From a checkpoint of a small transformer trained on Wikipedia: 4 heads of 64, 8222 steps.
Each number is 128 + 24 x the weight over its row's rms, rounded and kept within 0 to 255. Layers, rows and columns count from 0. Numbers have three digits each. The size before them is the row's rms in percent of the matrix's.

# v: layer 4 attention value, 256x224, rms 0.0503, rows 4-63, columns 112-223
# o: layer 4 attention output (transposed), 256x224, rms 0.168, rows 4-63, columns 112-223
v4 113:105100132136113164152076150129111100129073115183141131110110120114141141148122110139127091134111137121128113128055136128116130106163139139163106147127097129099153086139122128130121116109137124141080104145147103173129152132129138159117119096156140122129089132121155096151110124121151105132149148140092115119103105150106132106114103113124
o4 103:144173075145123096131129124115127146117135102110107130145123141181143101059143081172164120127135121107108180124137075133138135167093130123123143149147112150138126145175127150150103112147113132131173150115142145141122133140151121129091144129135123094165126105136122146054098126147133155107135116135125098094146134072140127121142126165188
v5 093:128129111152130137101093162132127109142145135129133116104128111154120085138125149166162124121145140136100108126155133165106138158114091105110084131163129172056114166125188174112055100124132093154106123131183126119111135128130148082138112157122149107190134156134113146160129123127105135101100091135068143174154137119074101107118144158142
o5 085:155134132076116092142152108156143122161138119120102154181102149141140097087091100150131121179128081137137157166121115119162115126106141112112176162093107128143087117087107110115175175123170117141089162129160143150149130150140117124120157088095150128078184139157149164087129160154152160125128133130163124086099153138188118123151127163100
v6 091:106093193142095115134163111090169151128150132147124087148104121152093155106116110127125129127109132152133115118072148101140145148152127116134082128150099142153154067110059082111121125114107118113139138130112092146154127198122115106106145097133120139109130118121135116098115103121148089116104157154155113154157131115112089118160138130142
o6 087:099134114126097151112109107080101120157134142107119184163130129144170137152106125132142126134125103154143144177164120153106104134139119135093146164144104141118100129132122107139129098109139147090140183157097119154080095120146101125182103154130118105156119108144114090135128150081148141151148137094117146128152126081133130151121156147151
v7 101:105123130109063124128140146148113135136159131102101135120072094169141162083131147138173135125110153117154182135135114110107111126117082133101164086145114093169111161131101105123107166117151124118127150142128142141112123130117158137170115177156134123150096118120101090198098106124102136103151139161118118127133146120169137116154122111148
o7 096:147130120159124101138115147170131112111115173130158156114139153135076110156106170126085161092155113151120111164141117143139157113123153107114123121160102161137136096101112115135129128125140161126081115113127123136093142125153124147101138123142133116116123144114135110125102140138189132102108118122083123138102135117121135104057134176098
v8 105:131130111141117101091154181139123150138109154132111107104203117138165091129111080152103109083086120153116128141102106159119126146109131143119177150143142119135150112115132135058097107124149113142103153137105102112080128139112134130116146150119150143116136171095102077158123099111144145147124123065140170121092142112126099129096127138150
o8 099:126099153106145132188126110139120119132125144134124158156094111125115137194147138128159172142116163139138170109161204134103114095110137103114113089145111107127111112145118124141156119125097121143135096123132129140153132141127121155121120143089123139146097142124153148141164091112123129133106152154115107102132091152092139110158157106093
v9 102:131129105189089172125110129124130142150140098149152179155147102179134150146158119123128117122138161098122104131112111120165157122136146160114132114104100165129174129112127137112096137127144111103159122142088117124163120137166143116110126096132109131107058111147126108153115112127125118106125125132129144094086128131097113149143116110122
o9 104:132135160115172149134142086126094103131131097125100102106105155107158118109119166111137126134133122162155127154073107127126114123140133131163160168154108112153138123142143107169185127101106126113138118087129126138105128135135139129125124138110140168144128106079156124167120126079118125136146194109111111085137122141137120133142162149174
v10 099:171084137154108154141128083152141086143137101165116136146097116142122123097135123102129113163117157110099158115106146117145133102139150103131186149120147119139118118147077100112128105136151117066101154167149096117133145138129094166120138104144099083107136125106107097132155073128134114121086132122109107110141176120114088122150116149144
o10 093:128163136067111149092109157063140110104131111102124132163147123148148140121105145135093144105139095118164144148132135126145169122123145127110083097114095122147150135105149120150093184099108144173142111116136088093093120110112144116119099145107123145128145118111140143152117151144135135118133120105125145159135125131154144108120130134119
v11 091:153129168103138088091128153138138155129079125121107123127106108097131152125124154150137112097133159097168137129164170117163136093135137155131147089145103127095132144098120084135135125124110127096094148109138081116092118128083115151111137183100117118100134091124132137122119083105118107121092156094145171124134145112130155104148122072054
o11 091:141101176161127147127145129111108088108165147106096149119139121125100138084116094135161139162140176149141137144085106146110140092099124107105137132151128091149119101134116079133145114100141106076178177165127155122102126150124088116108107146129129122113088143138135124123144106091159152114110111155114108161103101125124133168134097127139
v12 096:124136158120136146140181117174137107133128108128120146151143090116126196108111131118132120108169136134148159103126119109143151160153120087154132132144117149123153158093091101130136139119127098166156092125096129083136137133132177184115151141136075137149117138139124136125177139073128128180155125134148118150170151088146122115088131088121
o12 090:133101098107112075142103087086114120167154108124146137152087158140138103129169136118175159140146096120153137085114120135147150114070151134110166086127120111113122130144122096116126173138123124100113172135082119120080126122103146128115119104157110078099110152141111102136086115162160124089094122099143118106162099156094167158123137145135
v13 093:145155125159073121118084119174123113150095129093119168104101132120115137146148199123150093117147105110175133156137114096105163130138087117133083089129166108167145126142095110158102145111100116135128125117099119124122137095149097126095156115122169140135081111127093159152132116155142146142159148100123136105118110100119157086135090138118
o13 093:135093121082132075143183097075173147114128162125104124100136097134083132134095091146111135144143095156094142110087093165094114114107107187123135192119127112170139116154114099092126144155148104112169157122109110153137149130137117158129125139128158138130126160126180104172119108154115106118122158112119134116113125124144082146116155153133
v14 095:091121146142118104123137161158104158132132134148139132144131154135114125133114122163074135147155151134082119111149131113132134133167150108099084100183121118141186162105150134128101152142148167126115113138149123121107149130144164110095120119132107114109138135154080136146097150145163128115128087092146091141107113077179106120129078112095
o14 098:107141151129173170186132104169119120172124157114111099125134112117132135120148154128133184145134164131166121116144104085114125118163115093161169108157173131145121129131103172132157108082134117138145149139114145115099114143148122172161075127108134130120130143146123083102137127118104125151149150143113141115151143157111096096147173143152
v15 097:151116121101120142119069114099127107144117132153140138128096108122082115076135094115168135113105113146111102119054079114126112135104183115141092173139128131117123128120088141090101115112138112131102134094162119107090166147112097107169152085108115112117122115063162127145132076147130135145130126132124127112105125103148102146137152094165
o15 093:115106115146133136100175156102078179102137143098141135169149110144176098152153121174158122167120141140142124116156099128138134183101139138094154097118105155117138136114136111120162126088136134108144127105161122179202167141135142109107150159086074127168145125167120140116169144111166112124125110125119135118159087128112189125127113162100
v16 087:115126135121149153150143138093120135124172116160177146153096151145142127108123155154139125110112170111074144127160103135122173146131170133103165128148088106068148118125113112117163145097115145113184131143045181119128136134090123130105110146116132102173117110130139141119134152091085149099115118110109098148104105096101111121139153139116
o16 086:105118128106103180130141126153108101158103122127104184124174167139130142120119151098120149145164120141129126113102131101111153113160136118134122129157160127146132192093142166136104153080143157118084151127144098097130128135149144092175141129133145103152135140183128142133136128131177130140142154154078140121124155131150144118149064118086
v17 101:140138188124147135132114106143131131143122142112146113174111105135148151105122121137154152148123141126100099143131098112143147060153102135129132161125116149078143105142099115149151092159120108130137130110141112146137097110083118110108067150079125118090093109090142113145114140076120142093113185131141183098112169122148178151127157146104
o17 094:132097145170118123132140112088123136109089104115112159118092150137084125144150089162131126107119125123092164130147110158114149134106125136143171103103074108130096112084130094098081121105137149125144125120137119085126154123140128109134141107159099162153174141155141134127151171150169105157164130135120066147157135117147131145142107115132
v18 103:146103159158103120160121107182167149140115169131099091131110158166131148132124103133120116115117171138111120143162149118159110154127082140136134112105137112113160148115107106149142132175153126104125109124101134103113151133090128172175120076132131135099148120102091149121157128125109159132103114139136113103148129091097130128087117113091
o18 094:113159191113094143114117075101142097131117110103175131127104128136128132139154115118140110138157110126130116115124103129133141089131140102117177152119139104153143099117107141135094135124091121120139150161140119142110117138152096126099097132134132124138135109155147080148126154093157110125101130151122149148118149143180144130143144085108
v19 093:137131128136108099115075123167095126125116073122141103111147129102129108088179133159187110088098171126116141130129100127154131124162144128156106123159131115158144125190094149162087136143088121077140116142106120090116166095118120116152111101137080122108179142126153126121113124200142119116136141118085104146150133132143102120138171095155
o19 091:112087116088167139103158170102128107144128161123102097136126165124133149141132129145107166133144118139156143105100125109142135161138154126137132126133142110101134131105152096143135060120162133166116101174173115162170103117121149108104112164118127084118131173119136154132107125086160128116126149163107170109127087109115115114123139135114
v20 102:082077116138133082102133146129114118165141118075085141156140146142111109140130099131097120125141141123126133138102133121103101150169094180145083174176158090143131166104147154156126151113130126163052132127138124132137150124147121163161147134120139119165145117118116122158132087142109144103082169153111111156109138130159137121086119093114
o20 102:120184129178137114173119084147152123137102165138183097160142108151100160116146135105173132136127107139159089111140098117146176123122143117121163145098169158118150127149097144157123176126128136112154141123100139140179099154137148095145104127111115135134101141126142109143132142133133122135115123094155133096129143144138134131102136144143
v21 104:086146124134114130131157139113139096103159143108121113152124131133111150146095147107139154071103110131093086103125147122106118072175126090147113123115150146082097125132150101150156130146131159108154140126128132130169157134154138160123129118083111137150082148130118132130188197130127130162123151140105089118139120155133177187100108130086
o21 103:112125152148132112125074098134170120121110059138118098110131133124141159118139122121094142140119106075098130098155158135153149136115066155136128132124137087125136114104161125130107133142168134129121119132076064120132129090109115149146155116164132121123157124125106126093088101092150092156126131075120146118169171107135132117106141135124
v22 100:116179112114131172093166098107108165118143074113123104181109151128124126134078085117128157138160121112134128113113168096122123175106134094122150091076161132120144149145181144107128135183147107138105167138140096118094097114116138137150154121189146147140152111171121131135123130104145158152131085109138083124131127109136155107100131118123
o22 093:075143138105151070102129136135155102138119174104154110106143099124170171105168118124135126092096142159141108075129111116151116104129098139127125127160091087124118121138113113133120162118132105143130080127089118126119085167129116152124146111087099114126136114078143117122136128134152151144100135131160150140138144198086079111139109120138
v23 090:129152090098157094166129201143141130143075094101189147137136132116125111146092130111131112130126122139114148127099132146110124102111166177150124132166142134152141101155115173120176092086145111139079142117155151113117136184160104179074158137122100104119108116108138081167160111147119076150133097086098145127137112113123130124107138139130
o23 091:138093122117120140109146151119107093081171087142090097145111122118133201096141136130144113139101138108157142122143120154142135126150151121119099125088100140090116098086153126109112113172094128116163152130156068127169134100126123124110107106143121094125141150132123169111135121136131120129123152135147121132101128169129117150104107129115
v24 098:187133140125110145068073125153159112124155118107117123091113162110121117095169134149146136143115122124134131080121123140117092127110092149071113115128161129097138122138125183090144109129097164093124094098171141093137153146146095150152148137167132127111131084131124127091126112171171139155075120119113132180155138129109127115130145128106
o24 096:162120129159192171124096113120124147140089124130167135100106102141151137127116149131101125126142123166111100152138122143120135118099163112102131161120144135110130134144138105176114121103152086113167142154171177150103138121139146167159156105146166136118127130133135174153160115136140115102155120140118190123105163105182108156151107124129
v25 097:148099151108125132082142149155150119126072126084126068119129087117164100125150151167119111133131130127205116145146153123094115108117145154139136161098055108151120108108095113094104145110108065104157102157140164167128125162134133120106153162120112125120166148132179134105097147127154152138094083101157136144116132168136135157134129136148
o25 097:150141099147081102126132107113130095140142139162115147142147127119092152115103097109158162133154142177124137115119171150194125123115134138122088098187100147110131123127133114132152133153141140124126121137129135119144098117122149183136103115138122104157103084094131111168119105104098119106137132162107112134143122087163142115163123132104
v26 095:118121082128126132144079116146099128163155138149114097135165140129158108113189107140155091127126173155130114100141127157120149149097123141122115121106106150094113115148178149107144112077151132122113146129134139145118070120111085167116123144117147122139088136144125177073115092114145116116108125114125098150152168083113157110134153152117
o26 089:103113174108080111149116100107128085100109090127166103113117135106117172159107115127108121142118136144077131126109175127134091172077110120083103146165126129163113131146113101175142129114136099144138132114111132123165143098176149100111124144103115084133154126160141103138175097130134158181135088154145125108105137162120125144120069156141
v27 102:097136121067150147117114104136106134148096136138126148136133115135128164119125126104074155126132124119094124089075134100129128149150147109100156136156120136123145107129138121154134109105146174103140111158103140119110134091106099081187139124171133149111111108128110121134132144139091142086093143147093097147150086134153089077107111168112
o27 097:109134141153093144161161161133161071145141139133115099117121132158096119147129178125119117126131158116103131169170114138125087195138109095127120123121097133117139134179105130077136144136121114135098142148147162132133130138161134134149133158149136148158140141076118139124129111118135133137157190123089140101132104119129134101140173114145
v28 096:100105130101121107086115148181126112153085109125116129158108126119129142162102138110163127149124153137113126161143098117107129106114143157109073120072186155123132152157114152107138126126144138188143084136151147103138124084145151107132112101138126167127127100096116113142073121148096153129134147122104108096074111135139139059133137107128
o28 093:162139122135164147138138085088106107094120176164115087146146141121066123100140085126095148105088159140137131098108114160158152170154153131090169101129138103134165104168085136142150133154139089096134113141151106133140130136143131148136132134125127159100135120098159144129136158154179098136102121148091113104140145133088121110111145154139
v29 103:156148150113100099122115101141134132093127122099126166113116148134196124099109146141142149097135129150102137142145105093128145095125107097139114165121119116110118151104094091177175123171107178176095113145124146139128160113130133171119114163110151092087107116157106098135156123142167115097156115143084133162129084110098155112110117098110
o29 096:096157118105143131097133160109132116174129104139131118133149104119088124126152116099074101138119121145136111126127091128141146098115138128166134121151127134143148099117131124126091132069137173114137183127135170137128112147134082098131126122169152113129079128126131135105118169119102141093169144163118134122131139125127119127110140107115
v30 100:108103164148123119175122133106130132116170118131116122097090111096132151130152146121110121140125108102151140157131124127140143158155131143118124140113149118118121131138120124111098099087101149139069103104142157077174153094089128107143155133183150121145115164146123080130061123128147099111108132169124096169071137117126115150116117125125
o30 094:148107135106123102143073115159121138121107106078163122188152133144137139129164085123131162115102118160134129110149156164084138135123159125114111172111122143096111152144132119173105125140163146135127132116138121173094120107178167119099166122125127108122123119121126165080162106138122178142101130097097136085103100152130152101125122133130
v31 098:106131100149132073108135097130142145142144126102126155131090108155119117093151117143135139143152123154135147137153140072143101125153101158160102088125129154141101152119135185174146149143143134138094133095094123170121093107105129136130118119132120137129143113157135143111151135048139085116191109131100166152137135107187123145119116089138
o31 095:158108113115125110119119120106139147141114121130146101100116134156145149109109153153157133123134134128119132113092157124147170083127132132155146109126133068103120146090134124091105138070146153134111108098132145149132157078132165110117107117162164097083120153155098120132111150145133118138086150168169085180189117126072150093127124119131
v32 105:083132145142142152084172119107145098102170074145139125141128135166144127125099164155132141084148121161138125090105081131199160134089127155142126130113153119120120078103138103119121087178114106156133091095154092138134148126130127118105161176151114140185120117119113138108167160087111117126125102154105106112131182141116117119118153129112
o32 103:159122111127157118156130108155161122141112112111148157124091168098177125115102139124095127076053118128119116175120129146116116127131083153102121110080143130103106143166113120145140146124128134120105131128091152147121124141142152144145180080154123100094155159081123130151098134176115132131121142135185138157097113109101133138127135127122
v33 104:119115110106087131140120170142140139126059156134110100075225098113148148117127120141125094161110132113128116130089148118113066086131155106137120113155162104150136111116127089115100100136135136099161129146134088115139133177137141123140143115122172105115058145113150093117155132111115156180154117108161110105150141182130122143163149142139
o33 092:127127154146122097142148115110159143141132136111145114116111140119089037121142137136149150134126128147117172134182116139121107154141121112106121086137120121134128098112114116132181094141104128108158127129124137144128133131118102157079131124094081117158114077101125140129167147163111167108104176125116142100106089112151124125134142121109
v34 097:135158144125124132145128163144153107105135099097148146157128113161132087122110157164147132127162112100141134157151114090141115144123102128123088135120160099125111126137112151148133125152132160191119129116163110098131161127157130133112096104155135105128140144149091118093124125130106144128136102141103120115168161110133140121152117136081
o34 097:123130143133164110133113120134157115128132124132080127108129141107106131105135119151074155137092129135135162115109144163115140104138130103172154162107167130121089159139132098094126157125130137105088146124098129134151128104100115170173142113127116126122151150116161122140145122138117129122085139095157137120087086163084105133104135167126
v35 095:160098135131118143132129159134160105148090147122178152100127102136115082150174120170115169153125106109146168118141130129139140140157151139131153098165108135148107152172131082115115090113150140093117106091104135135160115119143121164135136096112118125108112115134096151158161136120131181111152123123122143140175147107108161163138119186124
o35 090:155112152115123158155117101123152108133107114122100107109141136162119131109133142139166155134157125139140150136135124135065155109111095086120123084090123127107127122106166156126109139116105117170126164083145172143111174136142129129130084093096155118152169106132137114142154117193106081132163126118176125140087116157160139103079110138122
v36 093:131163144104144192136094112143109149128135132144134106132133103144126116140154165120137116150145132140113121115137116093154134103118139120147102105134133110122106160125145103193131106084157160135098121156132165091122093160103124116137123157108099154120066154134138127125100145126114112156202088164120099143114146139136087104121091111135
o36 092:104155154116112105121122092180074100124113125120149161125136112106088141125135106140090102095142112089088106116100116117138158112133129144105127100156087100111165132100159139099132149119122105114159111134128094184132162073125162112088153138133162090106167130117114132106147129130141128085116165133126115119075086115118118120154105138139
v37 098:140129084129157148147083115121164105125145120149085151132116146122103105170109112133147123129084101156123126135166145107153147151107149111122153170126132088114129132101127124138132126158130179101127125144105124174115162138064138161109107140111158104101116154111158130131161150112119160136165128148087107135159149147119144115135138123155
o37 094:117152173116094117088173110106092109129126124092169114110155143151158121096174157103142093135157139101072113125138105126100117151112088154109141125129099123136101117144117134153128090148131155124108119129166142148182130107158104084095113107154128118192163128119155111103102093156108110112131105143131150091084112126130126101140097098102
v38 112:143160163121145105116098111127111097129135146153120098143140116139121148120132189121146179115138079119179134163127063158086157088115117099120141110113124114096149115125139123132129162119122137140114121116120146143144110104136133141124089127127101115134141121154127145113124096162152151104154121135153158113136107122157138149136145085123
o38 098:107108104112166139196108157133160161138122144103157139113148144116148114164138100109114141146130123133116096099112138124169122145166111125094115120154124132151132128118166129108128128150114118139166181088146139088107149140130121143161133118141126176099163141115152134133142150101148112132111136122121122174145132131129104141133087123161
v39 106:130153160133109139154113139138146128154092122105103124152138085097199159188113141147153167116137139083133160115158113174149133142090112135118099140136119124153094184126107067119153148118126145136146118106127120110129136109166115155139109112113105113108088130138115182083097119138145110146120114134139147150124130148108126182151113143123
o39 104:153127149145140115152098148137139132116166147081135172122111108096101089145150132108115135134132136142184158142091170124157125124125089133144144141127161130138163106119130142153141161093144123131135140140109128124107178103104143157123136123129121147161120090116150119145134124071129128118101125097177103108098157114135130131105104094113
v40 103:131129126145129127103190138119152123119133111164110158157105152090135149119124125138120137170147133099101118163122154163142115105149063124120112098121150099091146110179153178130151099104143130114178152127097147163128110170103116140089114106176111160179111134099151074126094092099137125124125173116116113136124130122184088121108085126122
o40 093:132103108102128117130117098110119112126120091075074123148135100140144123140116137121149101098133107156095124158139120132127121101130154109129155122133097154104120140133100095142108131127137163112105155149123118108130120107115167120160135146097103103105150137126120156133147193124092128147124133155091108102108156143109114119151136125152
v41 091:083137172108148118102148165137121131127135139066128172144132164114111143145115153138142110108096131084173148090129140137141070106134074139136134172109119150123151125089145138128135105149131150111129148095156138157140163142090159138108127138124167163152144110167123106128142143142079141122180147155157129136157111158085144112109117061170
o41 091:136122124129127123135147136102181116162124137139164162089125152182128150146111113112153151155085109118129133144131097109133149102117114126157126120089171102127087153180146133130151126170110127131154099146110144098135090133173163099147167076157149132131110168071097107081132122131125151102089142121104115134111124090156114137105130133105
v42 099:121153111144157115096117126125144157131116163153123128161081107117109173143130138124138120093126122145082109145137108142125117147089121100107118162120120090115103151137133117183148104095130116144127132149151117110111139101112149143125110133130161130100129143147135097149153165106141113168099125108124124156132128104159130168101146133108
o42 095:139098137155077149135083175071117107147130095156089141120179134094137087090169104126105108137096134135126114113120097099139121115112118177109120116139157137112118128152131114065140106087129163126116139165122090129167110116117104074103154139146164139113147157171180158145118124117123107108150127154064103142123152153128140107163131116112
v43 098:112139151111140191081118115119146141151172131111141153104122111101117153139087136118113141086169130122142108121120111123099130157080128119085059174160139146126129170145128157142120116130161105164103128108143185119171111120159134138151099112112139115128097117123124139107114154070108128104129128110093166173126140148109158052123166129123
o43 095:127188136154169121168159106070161100088138119115125096121120136153069110147162115105106107165107088131114084127125115111171102120096098124114168137095075122118114127135119122121136143121138149118140124131139140155126121147129149147155179139142141160185115119123143104110133114191127138134133163128152128104140193169135112170142111153125
v44 109:090138166164145122178128145120109137155114121138140126129114068115095142131191120107136141160112131099104132120144145183143152136101129176129147157109141126158118153139122159096105122193129135127120135139150107098157123139117123111118146135150122131119120121145094123130116108115115144112097179175130131135130102101145132186138123126105
o44 099:147080144103106122103119124146165093122157147128189174147131168120144134115114135166137134146138141146104121099108114107106113130151114128131134130107139135123157107186101129147147108095141114113094101093146143112101143123135156105111122084107113106115152136115171136148126143133118117128143145070168097125071104131164158095092085110119
v45 098:124165133107131104121155103123124131159111141101138161122118148107116143151111124056129127162109168169080153137136144168131138142153116111136122156167126124136164108099115132171109102142137129116091103159143154118116139111077115100112128124115136183138120137139135164106097139095148139107130118155125113118132151084135093155129119169139
o45 094:151131175112111115139118137130153113159139093114125116112111116128136164123111113092122072134173116114137101140105141112089130112142128119156160108126147145103118096145118195128149136116122089098096112123132114095129154142146126118146102117118128115157156153153132165125116134125111125186117094134180104131120097139118100149145159097112
v46 098:110128158130109130103182133110117149145131116128150165159112118077133155086136128156105097182066101084148149123151136126089149137148111118132080151145109132117094140130088137160147122147161110126154143098122120134115125174095104120133141130093122118135132133119152165078145134105107116125176127116142125126108117141149117078138160163153
o46 099:120104134149118119141136075135125161112181089125093137136155109186132094129108105100142160086148142172116131089143127130111117105100148122085140115102103119152141176089195103101079093133114153146133144104130115129166143107142164109121120128122110109155120130118112117140115107204134120140103140141135103116156116134118130150131118153124
v47 093:163144062124140116164126094127140134150145128132111151136106107118142154139145145095150103162162136068140102146118146172160187130133134131086151101105141133099102133074128186109145117131081113122141129129157145148098120148138117146112150132136097154124083122114140133137142109096098124152162132070106140129134116128138090117144106128123
o47 090:147110120150141133138136129102134107088119121138119093139124138204131098128092151132129160122120142128118121145088144087095104105145145124165116139161124105191142115183120088142141170067115179127086149141138122112102114069125129139113172108143162125096141124129131142136127125126167178135113131162134130110119147134121150130170115110126
v48 095:138109136098119100128120131151106124107097124093128186134128135097164121077129152115144078133107080123127117109177131092130114132102142094124128135119147080168124133148120133075116136131143108148135158116079130145124151132116109156138112132124106106104114083112130139148107132124154131147129124114100132124167123120157138118145110150130
o48 089:098068145138052149107158126125128165094170158161135076124134118126062122171115184204135134119125106147122144101106127143100114127145156090102137156111100115111088128119134115125116117128138136114127134125128120114158127118122123119122138145151119110155132128109137089169117132158143149112136122137167092170129087159145150133118112125107
v49 096:141115106145112093135096104191099104162158140113152162152086125143090146078176124087159089172098113109116185108155160134127122120118119118145058111181089153168116140127133135086134150107137120097127122116088142137118155110104124124102136108118136125124098135124109119148150109156142137121126152112141082155113106182136128089095108087127
o49 095:122159145071128156139140128088120156126161100136141117141151142147127115165113175156129149135163163153144102144131148153140173126170164128133158111081134148104166124097116094176099135139116186155173156166149093116111141097153092121090089134102164114131090158147119145123123119119153159113087099135100162131182113111146139192119141140147
v50 097:120119058155142147108158136094135129126133106127136096127099127175131081125133137110076121109121138111112132144091140136107159167123144095082070155080147092085146104127134103095108124131168107121142169109129122118092137138138137162086149137090131156099163156146080139092163095106106123159152112114152135150128122141134106066119157113120
o50 092:132157131090133125126089070146098112134157148124125103141166119087131110065152118124144131124120134114143122129174140153101083139172081128100105101132093135152111135129115147127124157054071148133148125126092160155157159098159150117157103164144097093109140141100146145136129140150161135156104154142090114154097145132130131156139118178143
v51 096:128102170138086102143163152118108123135096096127173122097102144129107098153180141114092137084124143104140125111106129130092138115131116149149092162143111091099111114146118145125155139090098145133121095124124126117174166096145161130117123102137102133082115107078117124125151096139182117112140130127112129140061107096107157136148169112095
o51 092:123147167113150154140155121128141131144124134145110129099147141119116131101112134076110125184137122155135158132169135164103128152142118142098096128126141147124152120109157127122125107137135116100155112104113148095099145148149163118100172108144101168134123137131129137114171138160126145123107109128135151119158176131101191115124086150138
v52 098:142086106103101139133143076092149169130152116137117098104121136080106119139143129166090080186106151136121138094088114189138173148125165120110123163137144139128144147100131141114120143091151142117071128119163130118073163165151104107149104142093107084148112146169147102135121168163110141130121137125106122104133108191145101132122096104165
o52 093:111161113193167133105100155178129114136124151133120135093124116140156099133116141138175105145131124115133098097148104095118128094090120094088155113107108169116144122151111129161134127150121098090145116123122121183178115106142165135128082080151158117156136089116146152081110079134116148110167145124115145121096150113175135129099130185135
v53 091:148173104091125159114129107139103096142116134159140121113122160117134136063111120067126116120112159149137139139123170156168184125160152149131116134136160128165113084125159128127104119139148135097150120108184108117112143101107096101127138132134098148165121124108130145135128127067091112127134155121094106138106133139088129126142148175159
o53 090:186144125145153095170174162093138125081155157144139088092128121137111127124077146184138138103137113143142123159112157111128133162143081146110159110121105153154176133138085154096129126093077092118122122132145142116125143181126172119068128167142109097083133105159106128139105131104127134154138109118095127117148108124129111166140101102123
v54 090:114136132125105161127131103155075141124163108134115136135113108085137128125187165095145106087110135127170132115135151194121113095113055125126110095131159142134117099126116155115122157126143157203109148135106122108103116137122140126114155122116157122105088098148123128156163111155136115109113152097123147092117120129115128146135149148132
o54 097:159147135192147148172147107109114127144122178115162124142170177124081109132112142131137112131132159093134139139117119109127130125143138151105094156076124140145127142143121118110109137125130161123128127118091113106165125090155102138085144134149123153169179159171148094139140135115130119100118073131136152164105169129110100111097152095107
v55 098:142125103099125153166142147147088156153175148153092096118122111163157124140152160147138134135167092158098091141144129114127149102138115105125149170130135105107163127125085100086146178138167124108128127144127104158166150137149124139111137102129143155109168130140141126102136102120103102134114126137124109136127142099129099146129136144150
o55 099:148145128118086135116111112128102119127107130082141144100128112095103121130099150161111120135107128094158169129137134099117102129163140109117168147123139105106096137128115158128124190103154122146112163156122122128113176142113128102125111099150164117118143136147103112140085131169120106110160155113130085173088193149127141070132132114104
v56 103:159199131096126096136138109131128132143106127064081100098092125101084087148130131120136128122129147110120150159094133128090133125128097146129114101119092110094113143117111139160098148138135121166108123122154093154125099143170132086131104101123121122106156108127162124119123079137141124097130109150120129153107082130137124141125171118123
o56 095:117109153157107119102089118125091123107163149125106116096130131173125120135111120146085116116147110139139127074140135126131109118164138121125125159135143179144148108125144150107149140148145103104159131105120195104137083122106140135094141122097137133133093146135143185113103149094138149114125104150138117108132182093061166120111122197143
v57 100:131155146134142122138129152175127146105132128186145111152116133118106117077147145107115108094105164135137139135140079204083132101172139113122092098173076126116120129122146153110116159159137120119141127111126121153092133138135122152152124139127100106152129150177095145131124137132131125186127143143122142132110132132090128146130117142133
o57 097:145115129092141149125107091105114113131152096125085140122174100113175180114125094127134129140173150124110122143162145084171146107109145139134120143149118164069154136108143165128134122112128094094145153139128139121143159133102138157130095138107102104074142149111119107135179112115170168123150093106140139105133144134081114140131123149107
v58 090:134142149127120120122128157105135146116153123104131100110131125127172127133181156139131140104120143140176113144170080135107117122179099129108085125150158139130116102134087114149154120128139112117149141141151136113124070100112102124147120157146147135145132140129144106077111123130114130150129117137130131097140150165149143127132112111133
o58 093:088105119163172139145143105141123126115101145110127138141124122099092133110095110094080164108153100122090159118162151148126094179084132134144087135108143115099112142152118121146124125141090134147117121112117116179135143091137121167154115127121118112128160166113099165120148131100122112119125132145126120159084143098101119111080166127132
v59 102:143153122117155111091137153116115109121131157133158124148118203152143124059125168124161169139129118114118143140131120114153098130123139165107125104120096103118089136106151177145156134130157159107087126107147150122108105118120099063140160139127105122109109093127172130153096120158141105107129124154161097111111053084167158110144121153117
o59 095:114128084128137102122146125134127142118115134156128196140115122125126146142106106150084115114118175137105123119139123122123165133090093122137142153119119150172098160140098111098119081162136161156137111120152136146137140161115154173099139139139152104141145131123121158107153145148133138117124120145054099123140096131090159172146126145104
v60 098:091165140130101116136131110105148155107121106132130119163114138147156140104130101168096134155133168140132110143107146152092151177143093141118150186123083136122134101103134100144132134094148141119152136130135084119051115078079084120155127115138137173114162097119114137127125128126084136193130112158085119142144124113132090141183126175131
o60 090:153082126135099126138112122140115119200135103115044160145131121106152112136113151138125117110118108130143130176171115107171095097109149139140097128172137095139128164149141136125150112148149097146113100168109121141166120169105158135131126129114133101158137132105135140149107154089149136139161110107127127125135125093088120056081118086127
v61 095:104144161123142127151151143181145111132115133129128082128086131126112111101099105145139152098145085162157084098145126133123129160105141098185132138158135156132141135124105101069113118137114113079165114153140110122160130116074136127079118140148127095120165137107102142148102152102087139090140116146173139110126135124095147149121140114137
o61 095:132157148158100110096124113130107143157156081101148125140164127124147146143102093152144106154095120151145163174114124143110077143159110185107152097104092126127087086127109122151104151149140126159093110102139132124067130149151112164108136158126125144153076179154108130138104134098151094108139127128106143150132118096132143140163132159133
v62 094:115138114125116146182103099120161104125096124170145105111153140136132111179102127127147120101125104153095084111115197115108135161196107137126148111135120107121144112170150158125151120129107140108066163122145165166104137116130139151084089159160149113129108150111125113103124147123128102113145095095121122118116084099144115082106124167152
o62 091:106140115141139127146096119118118147100116135110098127080134144130114136131169132087139100153138135150109159113145105160119098104113098116095128151121095172142124159125101152118104119133171112105113146102110118104175159117170109117129124150100123119131075138163132142138168131103100147168148170137134111089120096154140125125189136128145
v63 095:109121131115126102136084112162113160126087087105157111125119122106151149130085093147159181155109107151143113118147109137135165153090132082154078151128157157127127119131127126127154148156134116170098118095170139085102098116116147128151146145139139180115168144095130088157119104150164124115106123130081142105095150130111144131106125141121
o63 089:107143121142124168123133134141103132111165168113131121113122128135122144125193102094122072104098144130120102114144163121120131124131101135139190118150063121088182128124134113142095149165127119133169062147168154143142128140129109119095074121170124153123131137128152148110106144139156097108104120118135154123125121164129132102098135130128